python train.py --d_model=320 --d_mlp=1280 --vocab_size=13360 --norm="rmsnorm" --attn_scale=0.177 --tie_embeddings=false --extras=["capped logits"] --init="normal" --optimizer="soap_variant" --lr=0.00518 --beta1=0.95 --lr_head=0.0092 --schedule="wsd" --train_tokens=1131000000
Each number is 500 + 40 x the weight over its row's rms, rounded and kept within 0 to 999. Layers, rows and columns count from 0. Numbers have three digits each. The size before them is the row's rms in percent of the matrix's.

# layer 4 MLP down, 320x1280, rms 0.141, rows 291-319, columns 80-159
100:514427506544453559488522460461489488528523480511426543453544429493515522524552499484503516447488463524489448506560439534521482462514512459549531508538455512508538528540379499470478477505414504492492471501435511486559468522495539516560495510
105:503445525467428514453563494545539473560558571560456411472540513506504444530522514468443541494533493496458517476557499475536469502460480533473491496508575532438479451555502512489461468438496506549541583497449490565543511529486537539503526440
100:477460544500507528507501558530512469484506504553528525459623497474514512470415576454421527446550505503530478490440457481511533525523549494534554464507444514530469465568569580485456505483496474515438477488525501530518401412472515500445485517
099:488493476509533509503502461472533557436522554461516470493540542481558442529534513474544509516488507517561539445551482600522542534566485490488463546409526472542521505496484578543495509493483538589478531474584540486550495509537507496397555513
099:486470514519491448490560450474509512454477528471569545548517426488512497405503538500463512508562522487547514566519444489491485548432527584538512544518509476509476540544502507523477506527550466454503502551481477479446553433518486451505527512
100:501545504556504513481461477546548519460486457418413412516462500510537549456428465504485502458539487448534474527427489450508430443466488439460444495519496452550466451570605542527491511506537470528478507603508523512494521376516482616467511456
099:486506523568551507417496524525500490482439489435512493449520517475497606515477482506479489508568493465556463441533600475478467531557425515450532554523552482567511454463478465466541566504503453467486487450412493541448604561579503493511509489
104:534470472519537499539461545531496536468471462437456534504498456555518471529485511504489507535552462483450472518623454464494501526488504534445555475497486466548473461469439525482538483488485480501469557465547509515486513454501477546521500481
097:432582491546533460544469483507466462483479530465477600491437485538442516522489526529520561481552488487554424514598543522534516486520500447444534515580502440514432504480485553501495445497523516473555509553571531475563436520532442481467555463
099:532484444500521488457485521435571465504562496493437473486497528493506550663515463503534436494459559497477509512513497575447505508492504482486488449506500543494548584521465475489467480460554535493447551520475463469547485517490528476512519550
101:524437412491521536485465526503508464475478471548590430473542518469496484538446485461535521446482461518502543500479507496487475487483525477531557520439546470441524505565510574487452521454452491468511521464471503542449514439600513444617493499
100:459482514537482510552490437504494438612493455577618475483537490413527510507460522516531494466519490419514474516501571480452488462474534569569481495491518459492436503494459533443553555515558518493482527433475500422553544465609437531529515438
103:412489500530492538496438494552489441492538501521514464453442445526498565494471458454513497471476485512520540507462505497510480491511490483516468512454482546482547465536495524515502430445459512514414517499539555531348413523456447557527447447
096:554556518487408543506467496486444563588533553441528455481548536523425592511516534505431552477428442494498466473492518498528526520492493475578518544493456433450559502472521492515460457465514474457540538459476549512463531538557592477489488503
097:538460523569444465412521527521510549506487521490544500540495492527467471507489522499514462446487469485553555508560553547500496577547554538434518497498552472486547519437454552523489452457456458451503472540510478447478548489516572497520507513
101:555449487532466480486393571474408515467531443473455523573475513550485531491456453532509543495517496579517544510460523527470507473506554459498486531419452524478522434479444465469404556511498509464556471486487481502490507569491475497548460503
104:452420434496489442494475575434473514562496495507550456466609481491461484498508489540505487476520481563514446485493523519442571470506469601461487541561513535501512534499487516520504532505549515496531513494456457486494492451469499519568457537
104:472494503500507462516538516481490557524536482527553496511498572491534556480511474477506564498510504555487404513488516527501471527440461468500517489470465488489539464479464516475531445517509462500461501529458470572524508590545479522421513517
097:522585515530478526495438496443530515481513444550539482508536500501469493501532510515530430497507464467503564436455409425466497491445527572477535560503505476455553399550498545488484512518498507561488528588474507480514443543552476541472468503
101:445472505512511475490516444543532502523464483507509497472520533501534576487510495480492525471579600561534461498446463501505549462455536553526531418448520513499500461424469449465485541462507514535441500533464518533450470535533485455560511616
100:510531548550511565501468413502609519481499504536473497525508477483460522564536523513477522485519513476456409574522564497548477529514512505475521460483535533517383478474473535499530414486472470485511493560486498454517540518468488494471503522
101:519532497508522467439556500480446520465499506528453532426445540515495502522550436553498524515458504494446554489541560484480531530497519471493473546517509484497449479501477492499528486463410495569506542500507447596545532527423522478539503523
101:581428532403476460526474486503557489489521544496540448491446519522468399516509519480420520488493511505481530510473535478567501490456546480526527477595508520515517453479527476513496449404558455511536484494523556588506514546511466520521464482
101:551536507563529575543484467499556594579503533527440505476548504444474553472425521464548531491450483552510500520487490547409547549569497530457481458450473590520467468515539517521541439515466557502459519537537510505468516534493493476493528584
096:562512509469506452533525445531527519556563502511483476462429418445441503494528421432474429524482518439503488446510573409479503563550489523462523486530489503473520431579548511505572457481463473475447492609506520536507549418554429468548501481
101:483595553497533479510576534548559512491499497441554482491466555531500483621495512471517487529531511481503524505509568508470552480438465450509482397494519537461376468539449496513565551503541482569465546531564504539514480491459528473480512554
095:460542528485494554492481561548522494549502484464532494483445515563597454495508473494507526473510505475450501475548464460531519523493454486521459471549502486503454493495521437527444552521532498470524446463451474405487556597461493415475498480
098:500483522467415573497480451533495537452463503464562490570473440518575487528465488525498593526548505498447545459471542533492439491563486513525443544551483503525513545506500470490451581457510487489505490426438511521463501561429500462488513455
102:559483520473531469528496511562537504500562575554471508471426448505465477573495516539488510452494546491549597462522519519559465492471513499559547449564451554441552466487521474417444529521447477537562520461494476496641529538526592488460490477